{
  "head_dim": 32,
  "tie_embeddings": false,
  "parallel_block": true,
  "lr": 0.00589,
  "beta1": 0.93,
  "final_lr_fraction": 0.1
}
Each number is 128 + 32 x the weight over its row's rms, rounded and kept within 0 to 255. Layers, rows and columns count from 0. Numbers have three digits each. The size before them is the row's rms in percent of the matrix's.

# layer 3 MLP down, 128x640, rms 0.0486, rows 100-127, columns 576-639
109:154141170151133076129078090107101091161120130118117130098076175169132178119146197090114088111102144125168129189143120130134080147153159130180098170065121195137124108158164128143082107122089138
098:141132117127100143113141160109151118127179191129165133108130167075120185118118122110105098132119081088144075076209111111128090111159095143141110148121160115126128109111118109160121175115113071
101:130104110064184130096100127175151136124116152114108136083131146133119126157124143123216131135122214099085145127112155213134136093153068133053080138154146128185123107182112139166103146159114121
101:117142158068120092111142106128125162134089078107174122158120119112062115129153136158176107058120151117119137152081185109157071094125084038151126103135064201135147204169138096116112073180101140
092:181100104104122081136128087123162111156120169148072122146172110137172151119138095116077107107131108117043161137120125159198141198171143121108179135144128150158106123125074111113142127135125131
099:155074091157169104120240091124227113124076102149141086131118099172102155112128142102064113131114112158130120138137119080116023163135091185138159102092136110123050138144126129143159076084162111
102:140116177092149112135118157185152134168153154158120085204132089107041109146118180194072132068102111121122147115137160123148153148105129106177163178147104068180211135114070122091161149135097123
102:166070104147142098093195085071112119108128113144086153142127130160071155162117129095166095130152116074101134247140135101122081144068136062056011106111049088142074089102163109127108074107141096
095:035136095087153128130174127157130097110113150163144097169109145138151129140139116172083149168147184163120123128133183111149136154139108156101166109120142136148095111072136140132144149114111157
098:111085092068174091048135109133120146101184147143141109160097152120157163133143111075130112121141117130088114115133198199191124144157096122132182070159101160152123089143172123134141138158131138
105:186125168137166186143059115091107180119182117090133152145103093152104138119154117158166151119157102160135131142133123097095142153123146084148113133123137096106109141102148084135155123130102167
097:160138159122159133112100185134086129124134123130113183145085131097176066102119098103138157138130147151143128116138173118138171119108135133101192177173123084131108127144194100114061159174120171
101:131116150139112167142108118121126102061139156171105075156063111077163106114090147159098097071164102141118109081083126172122180237122148091160107158105075151143157138127109138143198109130124041
101:150177113174106169128068067116098136159129180082212169169165101147213155134166135184138125152132181118100089128098097062124073083120083115147121116050139126143244082113116106148187048141106130
102:076115089121150154092154133150070114144126120103142173085167154166062094093076123111138188134155132144122096095170169203193159143053072143136130109137127075168096093096110115118060133091135157
100:110115134147147163163113139135185124168085141113124122164147107153120101117070212151122180208089109131124123188106129057079088195128189097148093136097134100073054171099142110122125099216076102
093:109169131127137152104108140146102141099103143139121181093113138092144143186112085109119134185166098082098111109115128140144079127122140168163118123133068122103124091152119189134094089164091113
099:102091151121121123092189104116122152133086143113134079118089127134160150097163131190150103173052122117134172140089103059106078148093150135114117067142107123090098085163182150089104109072135119
096:146160160137147105118162150112107146082177155107123165112098117103166106114139103158130120119144161127107135180111122150160178150198126143131119179097115151143092146144169184124106154123092097
089:156128142128130149138119163070153127174115141132148088109170150122041180131133153126135139104101137069115176152152119108135137175132119165133112134119110130090166178126065134136079161134138115
096:123098179089111171122081102153084144133106143100098092127097123166149183198096108079127075180115140092197084181161135067122151130133107174194095153096094126129113146105082139166092151086125156
100:151136132134139137091127154139145125125120087159126106178133095129132127165129161127116163064101151106094095159086122093128103112129161154129153102104175134134123096129080127154136110103164126
117:076147144136095140137117176133130078065151129117106162121200135129156130149105134137152095095105135164072199084131189174137130073109161093166107102170103138165155100157118163124063186047052108
096:099131124118099137090097124181108115130125186195121113175152075120092113124109158077119178104191183171161169100169106110139124121204108149104140130116169082087174149106127115140188078181159146
097:148118133122178072169094059098121123110142149123151121165053141125142147134113125104133145138187200139084130101120166087156065100115098108157127112140116139105146112136121177158140115111125184
101:150156194171131125166150104118085114106161066107152095169064151151122077190115077098137183126110104128153062137132072108137131114121182142129135060111148138104183130153162111152142158138131106
093:127129078139107134143062138126081085125089097102159214139141103150115128149120120148119073156129130121117154093096144101100170127095180097161124116131099172116182162133170128148155107121121172
096:087131102099149119145194124146081172147105115144130102161095085132112157119147068139117124156116022124159096125182148108093139147087145122133078113136158101102070109155067156149103153131087143